Each number is 500 + 50 x the weight over its row's rms, rounded and kept within 0 to 999. Layers, rows and columns count from 0. Numbers have three digits each. The size before them is the row's rms in percent of the matrix's.

# q: layer 2 attention query, 96x96, rms 0.173, rows 0-95, columns 64-95
# k: layer 2 attention key, 32x96, rms 0.165, rows 0-31, columns 64-95
# v: layer 2 attention value, 32x96, rms 0.15, rows 0-31, columns 64-95
# o: layer 2 attention output (transposed), 96x96, rms 0.186, rows 0-95, columns 64-95
# up: layer 2 MLP up, 384x96, rms 0.223, rows 0-51, columns 64-95
# down: layer 2 MLP down (transposed), 384x96, rms 0.171, rows 0-51, columns 64-95
q0 144:546437591393505500465495500437443495493549541529584594445425486500424505486511547453485593501508
q32 079:613530547517509512392538526494523489435626564614518522554527510439545526473443549456428593543614
q64 108:376419545497584502567453531485478507476516513557430439494499430476525550632526477569429467542539
k0 073:516518412545401520461545476620545475463497516531469504571580525531581470445383427504531491558472
q1 133:547440543359520525470469483456467581527508473528554559379410490542477521479527499489501543497552
q33 066:540593564507532561504429518571463471454576588486461493474460452515512472505378530470383555480603
q65 129:373460543488535500607499471509450524550473477503476465482497504492517543622537451506506447516469
k1 107:541487575514501548509455522431445475427539535562592540499452531507472546483549550442468521422504
q2 107:527455520354534539488432555474412561515513529573559529454416512490423532492503461432482531470439
q34 100:573545524500499583444508561566484568450551563579516525515497589436504514484429564427376549547521
q66 099:488484560540571630521505526542491595560464462509483491510512450488434559576539550533496471468499
k2 104:532535538504445589521440343492454495444557568608441518416494509529455583499494585464416573502543
q3 099:435451495509503472432573481463520454453549530515567476551566447441595453555481578516630464454486
q35 100:644437513485514546496482537537520513480564526505534521471442479469477507524490402481486510540443
q67 126:524557483508488517415498431503567480573520402396507480492498455502457467476619571461511479434460
k3 095:580484526433484548455519467582399458520564494466563532490413570438407496520550406423408493533518
q4 106:517535575432489537498434434463412518532538514516530593439372497580444564495512516403422591462538
q36 115:515531500516486478578413461492536509500448531582453479547525556499483510480492445502492606526528
q68 127:405451558505486550575495475497453570485490570634477538460517544487553485520529430486476517530546
k4 103:495562547529473562427552496472455548522490493541514562487522412539511482509472560526508477483465
q5 108:449440456531538443459453589530517454379447516494485492537488504507516534542489493582405482512458
q37 074:517494495500511513592513633604482533394555575554592488528413602526546483430496514467509513417435
q69 082:534469545532489436561554548516452471390575440559468509509468447558501500504492527503381458432397
k5 098:494563524437458529511497412553477508512509525492446432447484550510528445552507502486534508581577
q6 109:535445496504514476504467529518542572392467546550493557467438488477476527456523506529453629530450
q38 106:477644495527439556588442489511521581518496542517497505488527553492511536454510568538485520552526
q70 135:440510535535458513548487439476457537475468566604456547452482515521489516491523475478420469509443
k6 107:483474557515534588400466619462481525548511416481520523519484548472502550480387524464476541414508
q7 098:478399490486573462478513593543533546431461543507504466602573472414541467524454406589556530495462
q39 076:513468441529528561407593544532545532443560602568496473429452497449563481498449503468385576491522
q71 081:484401476521481426505458560489585572525449424485429469529486359544527578525500478559485560505486
k7 116:500464435458517506517554501579517455490487549586506422485471555475461417528534471538510522515563
q8 079:373489442502527461531532517530560404513497555545518432518555534406552458588489493615519470489575
q40 089:502433507503544542423549540524464487479500509526594462497407449455529436598510482495520433465465
q72 117:522487395517564474505533482467559493496499510459537425474502522435505410530516464530540542490579
k8 118:519527482449526527519589529550473415515528559555462453463473539429507410541522547513476443520501
q9 087:562562498462457497579498477498528504499347458507490420542550487511389470520505540534449494535487
q41 115:482438494470559387505509589434503473551518416429540492549496418456564499527517522483549445456450
q73 112:661498526434527542504523459514542457563517475448519472567514491432486475460493468449593447475487
k9 099:503599450535371507478344456425507617530520409483428532423552526576496521452561483537548464530481
q10 124:476512558412504566487459511476436529528567461524571545442481564554451586472504565446432585481545
q42 102:447557509522506524549379473440529624532487468499520592487577576549518541445532553512509537568438
q74 139:427515538544455539559479480486458519508525518552497578450544538549535561476534423530441546498494
k10 115:480585443494481438532387542429512552512574461449474548469572542538537575464563528477511530556495
q11 067:541501487500531500608514438532456520569399512518550449519516514567356453548450604521548577484521
q43 084:515464496533560554638434452495515506622355546511543446515492493460438476577532528510493445542507
q75 096:578518483471483596518558531532564508561436570562482442410494520450487428555534492530571498506558
k11 139:478458456484535524509606449598523467492540572497508426528439505501433456552528588564508454527525
q12 089:515488496510490498407463420554455515599508475493525519459521586550479526453451476471514599577502
q44 095:501448434373573549450485466474487530475573530515493511543518549422560472467472527602532569482428
q76 089:539563454477467529497498404489471542496599466467592508519491492511532439495485492464470588471466
k12 114:503505479435493518446556448591525520517446561502481432527531510458468451529516532534597476549525
q13 102:541457454514534541493556550542525447503481578410472454561512439377606438514524440578507367510521
q45 109:448485510547465450475535430512501463482536468417591490460501366498587446569558482474561439456420
q77 126:512433416484458381409534483456524531506500431444481523467452407471440485571473504539540472496546
k13 086:529496485476467458503556501520465444516510473470521455571404470451479433518533465397539539407567
q14 083:517527487419540486480542511504453539532483524522581490544476512427590464528361481447568495405559
q46 109:615535537496486541494422479481551475493485599538580561493520503540452500663486506528451511536577
q78 093:549557494566494511520489460475472415415582589541499520512470473576465514470508541488530583578542
k14 091:542502537534463506449524483493448447580527424400560532568509576505576532526423453449521522517519
q15 087:455476581562464498470448459456411486498465448507597528514444537550468526498613605435421538364489
q47 105:499528502609504503499470456501519491501421531536553473521529519598533581425498417450538530523416
q79 100:488475567443488539519409490523445563425526551566515527442492502497504565535490462426528460557532
k15 105:537526438500524388584593500571498385500409434481471478507427433472466427474587418570494479544556
q16 090:381467560564427471542482501518534462518483449442477444526552448529488483505544457556655450454523
q48 098:508513497553474486421506504429474487461580378449470518496480532542422510489501416432532391507401
q80 086:632472488491455434541539550528477453438557493467436545534471438523507433407480528444472486594408
k16 085:396559534452509505562432521452492501534428385465567549487464469555498528496483543506456483477505
q17 080:524528517462455459540543506466471528541489536501498574440485509468450544479412465432553341467570
q49 098:497445499585516552420545450519493481467610484511498518487471415488527514485429488465554420406518
q81 108:643498519575493466533441477561525529529495525425532518522459543514445515480464538402467500438470
k17 091:490563509531469486467484411447517442621492435525483426575509531555526622459528440470483517435497
q18 084:456457540513543496549502523423464498461486458432563518522532462491506513487460473510464565430503
q50 097:532462516443511442537483493420485511533645561465524530412473542489485467562502517446432529527578
q82 100:520458554498484417546445471420545498523493537512491540468500498610422543634484463423494492508530
k18 096:456460410544469486513570562551451463451489489511548426547440480466583464531591544575539396552475
q19 072:456530509450433535529487492475492558503542506473487563400443527644492553456461551448517488537414
q51 113:451394524506518444472513483470445492497478535490572531601475379489610490563449422503565469444559
q83 093:494491534486505466461402491407468493477545591520490556557500509472622441504444541472509581519434
k19 089:541471438449498541540516401459519480537499579381475549489492589535557533451565482534505475525611
q20 095:561585471463545487477567444549517601533487406498507548429447449512415519456472535482513501543489
q52 108:437484476341512539447585572618453523405552528560431495502483460451527480476429436560479510554560
q84 091:477474495469463477496562508474462466456531545614514559446492530492597512485457431577545590529532
k20 088:507489499440556481528482488494562575532440520593491435494487490504412427601436421570597506506481
q21 103:467483527453544542589489515458500551512536489501555566518612421505532494461501556540516516472573
q53 103:473437511440590494605502577462558516559592469463501508485495479518594509530505558550535510481372
q85 105:430501583511515558573508505561412541527451563475487562605526576516543544412392477510505560497485
k21 102:403523416545549469547432550523567470552470450450476400490559553529412537454471568509439512471549
q22 092:456470565394422577490564550523494525460473467469461495513444435512503484472484445440450421509517
q54 091:570396431611523428532508563536523486534376424545459464503455455502445491522654504518526429421430
q86 094:481398517535461606531499555492461455514463420503453517578497429546442469550635575526541434522435
k22 091:531411496480579519495493455517579540482545481448484516497502521497467545575458498548495491583569
q23 084:466513452547553441560533572469491536521479499449544509463480397431469482544520530585483564494511
q55 098:538643512479418482408518466520542526437525513462486483496527484527445526485464479455407498455519
q87 106:487472583528466529520462449527497467581488422500520534478534495507494567489477409456577524467465
k23 103:546440481449478423547538563470573485483396437464512444474431485539542487537460410509550484466425
q24 095:622543471508565522457580556508520472511490533430483507547458514468502463470516477465529506494534
q56 096:544443479470488562468551450514547558533595474560444519399461492510509520616481425449462459514544
q88 081:586490472466513516540520488529537525495538515485502489475501524418445459495435521576583467508400
k24 086:478498442506486558459537504476465490429517508539493534538539490552467566438498501533461473451516
q25 100:484501425524535448480519540535589548454457563485483467635506504456598492488416431535602446514512
q57 099:544450505463490566378551397538457490523533526615529501507453510484546537503476456476427510444557
q89 104:507527502493439568511570482540459497461609646485467478455516392430532508463505421483480558542544
k25 107:564512454467578468469422547450485522519521474539519592510480603499529570437501614495457571501465
q26 090:564518581520441560486442514464476550535471483538499549505551554558514582385576462485563555482446
q58 085:424558455564538508591535519458419458463480514572511478461537510531418470524544541471437510441532
q90 110:477514567552562559597476446505476620496513513462468513461548455568535591545508444552603399528467
k26 096:471459442544481397487586590513545527565527528477491463505533545496485506394510454485488557527539
q27 094:564526550492482510480532594469463459560536405423494560519464500600492540495506513425496441464536
q59 093:576540549460463562434516448423409429455550438450568577538481521593413470473539531444445532566520
q91 099:518580493479448564434516471572389546512498472456553520485452502578455564391571433460426474579452
k27 099:479567515454409472541503467496452474502450413408451461550462420464544467506533514518528517570442
q28 093:367510469516567410622557580524520504525443510475478447482524483410551447539613601519497459473519
q60 087:517494489484488478499500528542569503521439509540418533563542454513370497510482588564501537518375
q92 098:520560436423548533526469498513521532429442529615486463527510503514430548508520627531526526557475
k28 095:508462569508503440471565581383433459540543487457520526483524414592483582590515444458472630485572
q29 084:480473492479500481517447492529469536576430511483465477440541513502434448524513518463578544508540
q61 114:431444449486534598552515565566499464483430539583530464484516544515508451569521539516557499481479
q93 091:573463508535440472514571585593542457463448581457512494463513529493637436463571490477581415512404
k29 093:366477458488507519494461466482510564528501473564556475513532479538419591429422663515585517489514
q30 097:353509466514521468463550541528498553509495534524456483475506445456612498474500565503489496453504
q62 111:493503466568476549499548563604451497454450486607477535549531508436517517416524407450535436507470
q94 091:473544487502426456475514603500627501511526467466446532474577580492525501434540463528582399524417
k30 093:456506457461534485507460575420430427512585462540503471402476463512455563521429555549417473343488
q31 090:529463488521490601558524483505463524544412478584425514407489446477419518565544515571562441440515
q63 096:432479473492515469444468466442484412579525497470501509472478491494562537448544511455525457486503
q95 096:449537575499512435517432506422428512471451484511515470502452479513623472420544391508502499429513
k31 093:541467574416535450407454494543529514445514543473409450473476567584438475576393490513461523587407
v0 101:444436521490441438402531433501485500483504520435532512678530515529471476439472510639605465512512
o0 109:501638471486537520522421481524453462585486557518533528473495478506498545502549534451496535543560
o32 084:544415542490429591532564535508503547492415455474413414499431559471510496474473453578533517485494
o64 103:526464481510461461438640503411489573479491478499462446557494497475496498446449485531445567566465
v1 093:564504516463519435571588521485522507526488463442587533570509482555524498541492442441438472502433
o1 094:444546485410543440530563460478390493555550416558491521536525493537416545497477516572475517517541
o33 089:515462527568402549444427505453557472574503536438484564450467511478467576488569441487477431482590
o65 112:507512547549428541499558614569591569503453446468511483525485502474575500539414559492423527483479
v2 100:555523437524529555479523535497558486462482395438563497468512497472429484573459558584452432447454
o2 100:488404506538459429421495497530451498508514517502557547534514485482509457530451370449466521510469
o34 086:541527507522443494574503505425525487562437471404496439536463469495546516537418539520497508452528
o66 115:440484547461518509484528511509555554441493492577467483499480493580433578418602542498521383490454
v3 096:509469488558575578520551414514436473492443527485576427569458413469562466535447519517498490569444
o3 095:441492463422505519472496463459570534479559520468485501532445572471480531542536483535453575484578
o35 080:593517597508495445528506540496448481578495436460474496540541519518459518495518478471500407470541
o67 104:458429523521550511457519407525500606438532493491426564514448425458519471536471572582487478537471
v4 094:488452482499532525533499475538500503540506420544519466396476577583407546489689585475468451571452
o4 091:458508517455540416520444565456490506454510528495395556614548441515534436506414508475551564488544
o36 088:518524508587434564411543588443464468485484517558482484470519420497527471489481580493430537443431
o68 104:532523522547569534492498374499454545585511467502533490493450492565409499548516496529585409541493
v5 107:421520562552493527493435477519585484518426506521469517576556471523479505564475507483462424529578
o5 100:507410558602494550517476547458513519420573482524456505486509436504393447438546390447536573476507
o37 084:447472436524453474480552491548422523476492406488529527459442618511532537522494539560479551567657
o69 107:455449461472516482517526520410565524557530519445469506444567471552568408462434472543439439481516
v6 109:458467513570542561508484555441501500603540458477572485526516428534515476462527469577480463540519
o6 092:494439432537501506550542583502589485464532543543455484467510539372513564472531591496526519553522
o38 091:569501563508479516484425478528498506473478407463484449527386461593499492550470445509516468478513
o70 128:457566573510466541494407444396386457612477564531511481520497413410498445538566555557443552521439
v7 109:516546539379462447484523473502555530519445447447478515595503461416483460504433474509586416530509
o7 102:431518435544565535496465444546521547594453432456514538407499448555565488486518526523527561537569
o39 084:610532564565503496495498601431424431494458409478457556429414529460463552510459402488441418474535
o71 133:562459508435531508540539534513509455532450580482492485588446465495442524534483455501433375446500
v8 097:479422474502513462564462443487453555405589558472632536561496477516585452562495585400465597437493
o8 103:628561435491615508476582568438534431577495541517491501475515479471424507520517522540481522572479
o40 079:474514462534521429496447487553523489371530467470476519539486544543597586525424423464485416487574
o72 118:503495448431490504458508485482435587589481563527574461535464528623472460517441528477500450493577
v9 094:483457448529529512497595431533454462464409486501559530457440513525537487442411417482470548468651
o9 113:487504483435538511526558467488587597548466531513457544498478526446535442517362498528513470463435
o41 091:510562453501484477508440507432544342541468511430522485510481468516475559527506488447510580490419
o73 095:494511560461499438586514512525544519470518499524478432508587478471485391447578483545563525563609
v10 099:516377574508587444530497555561615579488460508438426481498473514585491526524550458592581575461522
o10 086:505581524489534463458481517572526470529426598530507517532447412465554480453380535440457426451522
o42 081:545490581516555581540505545486382571505527501498489514474466565454469396509630453521496453567522
o74 119:482441578426448438564547484440508389501517507575466420450506532501450480486496515539491515480516
v11 100:467502523429465483507429586476442462473485500443495544417517427525556482540549522538537465427536
o11 101:492441521490515399492489403411579432546487515533497514566527556455531595495411480474512464513500
o43 083:441541462494421511525498485524432595547619557492449500556416551532500510451494451552468576638578
o75 122:576539467531517484480462548423452551506451453450501441517522467479548486461542474521515481405549
v12 095:510517467423555574542412475427421493490465485558451489496497569573456471537502486610549535455503
o12 093:543575541482507517451535448515463547546468430495546532517516538536530516503309486502500519539433
o44 073:540478520547420468527404511466583571510457473461429526490501452458544509400507453490422424536444
o76 120:479487545455517573524588474517426455447554564488588488528557585432465545510548518503487499455461
v13 100:504465486376592508497434530532549463438501531503466470586467475466597503457486511571424508597553
o13 093:541471582529414410487450523491480519496571505562471457419487435481502579518505508606516462459555
o45 084:474528529478541513459428435572453503505365522422557563585546530453456460560565435385528467515515
o77 118:443531464618551514448511528451539497531436465462402476410425552444513615529542599520533500522533
v14 091:509528529466509499429541478497511399437460511517452490539506509503527496605570526522448497527556
o14 088:447408408506496490549568458539497525496553485500565513524519505479488468453533489483543455499467
o46 091:495514453470446582484438504436541496518434500581499497464435604491554431479545456489472531533626
o78 106:541429527437594516439461493519486495424509499475480541547457562480525585549517401505527631480471
v15 100:459532555512478521507480388491406536434508553487517519482517576561480484503439510512460493461449
o15 089:512515383487502517491546597575483505496455432476508539504556540496568557594471448378538515552519
o47 092:463408525463573456561467555533475528564560490579550463497516469545532440439549496548436522564499
o79 118:515492493451525577483523416441543549468489576524486530470540541506413543477394594539562561497486
v16 111:568527457519514433512468541436548452395518571507512471570506571487511472531466568453468491491508
o16 102:520407477481434451596561511428489479462442503481476414515479526455465581535447468515472591474510
o48 081:520470542489599546475437476448508497563562509446587491477531416458453479553596482438528406435510
o80 122:562617421502498587510437509483522547514531469555508503571450473472572494467506535534450523559440
v17 093:471556472472437421535496470496500512510496515498406474452484419547438551481535446474503528429465
o17 095:510535521522483533463488474485475471474424483505524495440466584548663460468408396455491507489476
o49 080:476441541518537472568507519476552538466526544459437580507486486467488516515583516518490424453503
o81 114:461532532516491446547468544452462519482400452483496548510554504555411551600521595545499566548582
v18 097:431543401534423604556512471534464487489450544530506506525463540538608488413534487461424541580458
o18 092:551524525501451500505449484439589504444499478458473531495556482458524545594517539499560466448482
o50 081:486435462597520477531458493510518451443554488495462379412435475626535461574558503498558517503468
o82 134:426504578463523536476522477513365560495531535554524546498497520514456525457458502490400581582525
v19 097:440521500463528490589488510407535589508469530444487496481510464494364521556497534530591563529452
o19 100:528632535389502522427502477559415494592465495528527501521528461509573516433468512536476501492604
o51 081:443400425555461433499439513503564514450510411563583510511485449485454518551466537501554548512459
o83 113:547445504525481610600416496553455520536456540464485490449512593558457479479517544577447558514510
v20 100:515419458501466506448547514530387508443620525474519518495478493560456496543556521564440442511539
o20 089:586504458499522526506462462438499483593473527597460504531509505437428550556494487522530477512547
o52 085:447435535494482471490467486580433523399508544574463464453551569580561515456465503526566542500519
o84 115:465496616518461540454579522444600478542501536484593502501510543528552478464606573451481617457494
v21 107:489472485468461459440477463500536468455572611402534524515483590466529493571531521534363514415628
o21 103:491401482537535607535495574510414443573508482570465506498516461458428439454460501510502497579538
o53 096:473524399478479508462522480528547594454559560509564531465458508472479549522539480443496537559509
o85 115:465523424482481502502493417456506521543494512481496452460428524577597565496518555573568524396580
v22 098:473516493575547554538485500505509542581416372537363459462594512442582556419491449541486564483479
o22 098:389520549545394575503467514519541488406505461454519496477425518585479454497525505444509583415352
o54 088:480556486517537516540439492477485456566373542544517526491582513431523612570531406514517410545518
o86 100:480395494519566536457571506500410516529604350528475549520468424499414509530502567550473563497509
v23 100:546456476534511531483502479530530522585527512461497474460525568532567497511440561571521485593518
o23 103:509550559493450410421478536530455503507493563501548455489409503515513578501487489504385411435483
o55 085:473426464517451521632488573447468479521548433552511513458530472506406598582530532531600488511434
o87 119:445534449491550574447471458471503525487437501481522543545507622472574475481601468472518482569478
v24 100:522512528442463468567474461510521494551576447469450484531470456379534462510456523420519477437538
o24 094:497543504517502467443472523509436538549375421486489543468456494526483469530550559464477512575469
o56 076:433546447500404586570548541545438465571499463483510454418594488496481476489424554506557416497551
o88 117:455482518519545497428535498539512509498585605490537496467552462562502552620435466434512510372590
v25 092:441538415497446429468521554570518489507555469496492450567525520529454478433532539420456565486592
o25 102:436428480563496582490474432581477568501468509506498490490474528533450434531570438497554515518531
o57 094:450509435558493549496514504460441522531611524544454487592575482473527554490569519537507479536405
o89 101:496536563483497407558485469464486487452443495459526470511437482544495550562449540405470478510407
v26 112:480443509642482396484488582462461441475559461521424476527507472527518515481495489463464603442445
o26 094:594507514534634505532438448519412508501470615539457477502416452463531530470522494528495476558448
o58 106:535479491439462527459397564469571532573557556607511474542544488482509546466571539541512523467620
o90 120:471473543619517394521549567484514542446432493448457532504466475465420447482537417502448532517498
v27 102:386488491385580464475518546504549526460630546567482522479559644443493528480403522511504579458476
o27 084:583546517498506526542475527437511493550388579526505430542545391489499382481496490470517582538452
o59 076:505498516490561616449440426469493536573577503477496508566410475477496442586599500499509411536477
o91 130:468565455418559430539532549511498515464526515508503506434547544495494575491447577499540498458501
v28 095:572518570386454624461467539471517427493569415446493451452492505463484530511436454454501536471468
o28 095:473484410453477468495552488627499554519500439579572539491503509530472380531434527468580504518436
o60 086:541480530522490529557481472587419494473516556518379556601558455472523438510454590546541590498509
o92 105:535529647497542545468550511503458569505609411460442455517536445469546539470493497523533466498525
v29 102:554492447468549494543524488559450570536548610464489474532527543480504503421500591504495537496491
o29 101:502537569541554484458518440493556410449437516436488529469493489502483506490543469446486492491503
o61 084:508545461537404558508455396483507499518434419519495459480489474392399538488509453571417450529457
o93 118:537490435450574590533370506535420476472558511520555417476574487631565455502554564454575441496513
v30 106:544541546489485484472512496434489497623404507511481519474457587545557468466458485435512523380578
o30 100:439451330507496580530547539543527486367536466459486509527574448483476440411528453456541542582533
o62 091:443575522433581466433477522540543582569497473564547469412531470517443490569517511590495399387561
o94 118:548473612424504511508496483485444441420462548495490512570564559495520452492446541527475489466509
v31 098:583531384506481530528508432408505527389541487517494541434487483614538513509456500564536417605548
o31 088:455449555451543446533525524484471496567616531475458515531462533465497564541420461546376495445540
o63 082:582521501531421529545541523463550443514404570412502459447484573458499500441485555501597404464501
o95 120:568486453461485587502474560489514455510490545528565529391582522562487428414480519429505538660413
up0 106:535399500472578469495534448492498444469558445477490462533546512553618453451506417490434457527474
down0 097:516379463511496527549561489532500490611534522520556483443445496496564493476465491683409497524403
up1 105:450472510511512537481520554463497464539509468513480483528469518478529487555550514540476548458529
down1 107:448482507445482533482553467554421490506490500546542424530490450484440496552589511503550539495509
up2 096:563547482520500424484576390591468555501483580448501456521407521472418482580559466473482541478432
down2 111:534452437414459579494487488523481498459512494523481499430458501449504548513506564494532437491447
up3 098:367432450541489374461514525548543476498450481474526578473461526446536539479478535521520536585476
down3 108:600554483426478554515599506417496512460537537544530458497555581497419480456503434493516495446419
up4 111:515517435511448645544516500451514409528543429542480537556472471549523454556474493530515428526587
down4 100:365422459496431539544407498482544583465474542416535504452573416434459511484526550560498480534490
up5 106:527526444452468520432405547472649508491548534584459579556436381542585403498515512441460518480510
down5 101:427479538460502613377430552550428506406561515406520556500561418423557501472522469448551549487548
up6 086:453443481474449585440546484531533474534486562572482520532477488453604572452420562425533526483609
down6 096:552531518564532512487513501461551519548601555453417546576533481587512511568530399514500463508420
up7 112:480523530488526547352474487479566383474486510446463476470471460499489453458558394567543522549489
down7 114:499480511465430469394512540521521496490446543453436462396379426582521494420488494559446559506533
up8 107:468493466375484524525521449573489547405529501471454540465482508521623498484552506416452563459505
down8 107:370476507456483460458463532435511510522480471482547487514409436475455504525418503536472518369452
up9 100:435496511545498433613538537566369451413473463508522494518436443564523419568558483405486478510519
down9 090:533545459429549431355443447553522563475491537597568528546614508503506506380527474510525539524539
up10 103:512504509386476560581536456444482460515547498529551435531570520509492433543483450415522594488470
down10 087:495449513522442460420423559493493566525449469473519480552556525518532557483519470457474480501470
up11 092:506490511467466457497455496524457524533438507497513458536504496492545500556437447503471431629542
down11 092:426456440372526535516512542451516499376485530489495525418460595460551567550410450503421483463525
up12 093:468507523519442452449531413488568507588544502471510477394536544511504494455543441458511408462549
down12 096:452490497476553472571521525489544582551520518471572636443467524424569517483546526523424588460461
up13 089:512565509557535401519510510532486489533610481543473558492527456554447576544506447566552455485457
down13 090:402548539487532597488497421450519564526494583464457561536579539541558468463485592530464498529469
up14 103:537606581575557421474493467528405510514515497533403457509510411485503545596480497468475453428417
down14 108:447456462476564486478486500503486516546553513525469383509478554534522563419504529528506493529545
up15 096:418554483461464491532488451438548489537456445473495526445463547486578505433524521542533522479493
down15 125:469546510476525521604450482536502449505545485513506546445458471425572571518553458518482548500542
up16 104:490540461450466559492472502477464547453442519517448551539455482509571407536583572492517471484499
down16 097:441593515543506491463500478499432463467541397363508528438490509500488529484450564502549528392462
up17 096:415525499520447440452454508438524523482469480520480508512536518440553454649474484483486545565496
down17 095:531484478585455501491543497482560495556484481466513548483567557534414557541500521558439446485542
up18 098:538579422615536541423448418506560545508433448487483448511492477479532445609489559517470454507487
down18 095:513361477455404509560485559471640490507487467509498520427520475477430536517558441536438460482476
up19 092:505549536351501456586433400571483453489485468508549418565469525510518424565500525442566490443494
down19 088:510507497498426519460490559436511446441589469503460530569532481550594486431477485512573549432422
up20 089:525479575486505462436392593476561341547537510488591440553499502434476452454511434504448520399543
down20 089:602506571513540458574426523413547490495563570454461558464375483559461518456463499512510556469502
up21 098:459544494358514514499520547516531393474468558552470488561544491517548434528461522465502518505460
down21 095:497422568583470525505529550542544525404548555477496502448428473469524551393479475573486510452397
up22 091:581500416511447469427509489488483451552572456561482509588493401489490553431424467466489512483527
down22 096:480451524507467480559458535478483509550612550503455476539549562569544456462532490518512493568548
up23 106:565445499551519461566485489569512480443544489528528503557485480523441479498480562479519418470499
down23 115:430482440526475534553487590458451456397540462488453489492526557536487457503498555461578463482495
up24 093:571433515515486526516495455435487541486461502462448496494502413453458465484595523518562517512473
down24 090:509534614526523455516470512517556553578420477497529587478550565519496512463475458509537435539523
up25 098:481480538493518524444501499422563481567495448559519511480451542487481518451486532497538491453684
down25 092:451428519487523472479549562488525456461482507458558481461505504444476514574521588504469541501489
up26 104:501494409530486521435482495544420540533468469442541516451432473502515479581562429453534455486540
down26 104:548441449541457495536581508507500567589531547415526608465489474404527508467461434444512554453463
up27 117:506506431507526523501459459595511540501467573408449597503446478446544517465504415451590611506495
down27 126:486492513549576509524473502530386491580435579571475423437489507408443492558554500518512544542550
up28 106:508461535392415631433502483497524523498391575509523512458470482473459507516594470465441533472528
down28 092:562475485554550537513485451501464483445543637573510491427484534555503526354501587519494514489464
up29 092:510459445518510541577521433617493464517503548560506514420520497486479410431517435526558429546443
down29 099:654545436500554529450562504492547557577450502463538448578525524427491569582528551394464516528573
up30 098:548561475394559455496472572563458492592492608555557544556510450482499528488457544533448469604554
down30 095:495496576485540544487363503543424467536483556513585544556508505452393511562481496455536528477502
up31 099:448471401551506573563514482481511572498400486507501437569468641443547492489506454560529474524560
down31 091:466524437493533463605501494484551579494491340524444514515495585531515525541487501446468534587546
up32 104:530506513488521471495456503465557568413507469420537529532511435392462531449551463439491471459487
down32 106:464577473595468528566595545449576511529381549503521501470446476454524589496474598537515580609516
up33 109:524444465424477500490550450610576521497554513495510495435520497520499548464418478430570449498536
down33 109:516431515556500567439465573568522488493480515523442524486464468532479451528428509418468520528485
up34 100:505560571557497514409568532514481501504482561518500497499503628491490489496545404540471485474530
down34 094:545435400480355437518512427506427449454521529439424467401442515609541518507499531498512446445493
up35 112:540448501461505484449463473399534460530511529494457429456545429431445461522469471408534429502482
down35 098:520522562466446567390515533464532534469511480431575499436587492461443490520464529464601473469554
up36 098:500522519498521422474548575511385572494500529513508542451492535503440511581442383542505542626539
down36 108:503503599604450506449439454466442539537488484474514498544535486511462516513443582389501467390434
up37 093:576488436484496470432464512473544536522489599466474494493555458456526532490502493543539481490614
down37 093:490523516511507561549551453536442469537518415496438491556492522494422466477515418431476455505516
up38 102:507481442489569499424485439517513544551515513479492475460407529516487566578528496572634405481554
down38 101:561520472532497459497493424462476536507450461532582513529529542525429521547542532516484442450497
up39 111:493547517500465496514544600499467528469439509468510589503561614516577492415501450549517447508498
down39 083:535514521469444573531426502583523482483533542485604467496514419498434497583464487437581530433585
up40 098:453486586526461534525521492465519371480377530548575534472513494428552545520570544487543639518440
down40 092:498465566527547532527505483464530549496527427535465606424507506534450454469501414430495412552534
up41 098:661497452493483554580492601473494440526506521393499560567607439500407537476458515539511475477507
down41 100:543462479549379481468516453459563507477509508457501533592517527559508481424502507497621437508479
up42 113:511509572554537509448464434479558491554529562464583417511581455459460459523442424488468460507488
down42 111:495488461574451432552500505564480486477523366481547429521511422494457508530486521503556523509442
up43 109:536447514475511546545496531550479439559400456481418442604579434602417520537515515479496494520512
down43 096:502566455533439529508430558475576492490494585538528616447400497471493505537459483479470527515403
up44 107:465424464473425536459447521501456489563413450575478495431545495434431476469473569575612545503524
down44 104:404493364506474500555588467484482524532508465503568529489565551363483558601529564504466482547581
up45 099:440481503533557450506567431452575408571509428496478498607419451470441605561397497470464529457510
down45 115:526427440611470460421536518458564483549504535479567495522560447515500606499526499476489552510535
up46 097:521566409445517465469397437565532448537486570474471517512472513400499489480531522596494515603489
down46 105:583479561523501531580501538453520477475417482542515435468569406412493486564552534514599443476485
up47 103:511465458507614545434515489554525494524474396524492525519500551475570422528487450491602533502600
down47 124:549556521485516516547510532452411531439488446523518524485434403473526502466510555583511556579561
up48 105:421439490457518473456466454378637517400536526476556482529447541424437390537578510482443515491497
down48 105:513466457443465490477453464423584466476456504570469540454424456489559515450450607471436456536491
up49 097:418431475596407512537506434530497470404488565526476561491521548467463556511508428505475546493494
down49 092:486528498435533510428509555544617462521500387530588488472545412456428508485508456459561555549487
up50 097:511499378508552553471527540579507474453537462442421438516459525573483500499560582529530482467511
down50 098:456588501555441479373510487467472518474524443538442465537522580447432476551531515479507581473592
up51 102:494473628451461564490488539425395382475542469390477474453504509447513499585546521541478594536511
down51 096:479482534523456537515449512425383544495421466620443630496536516497556447468540475538487518536525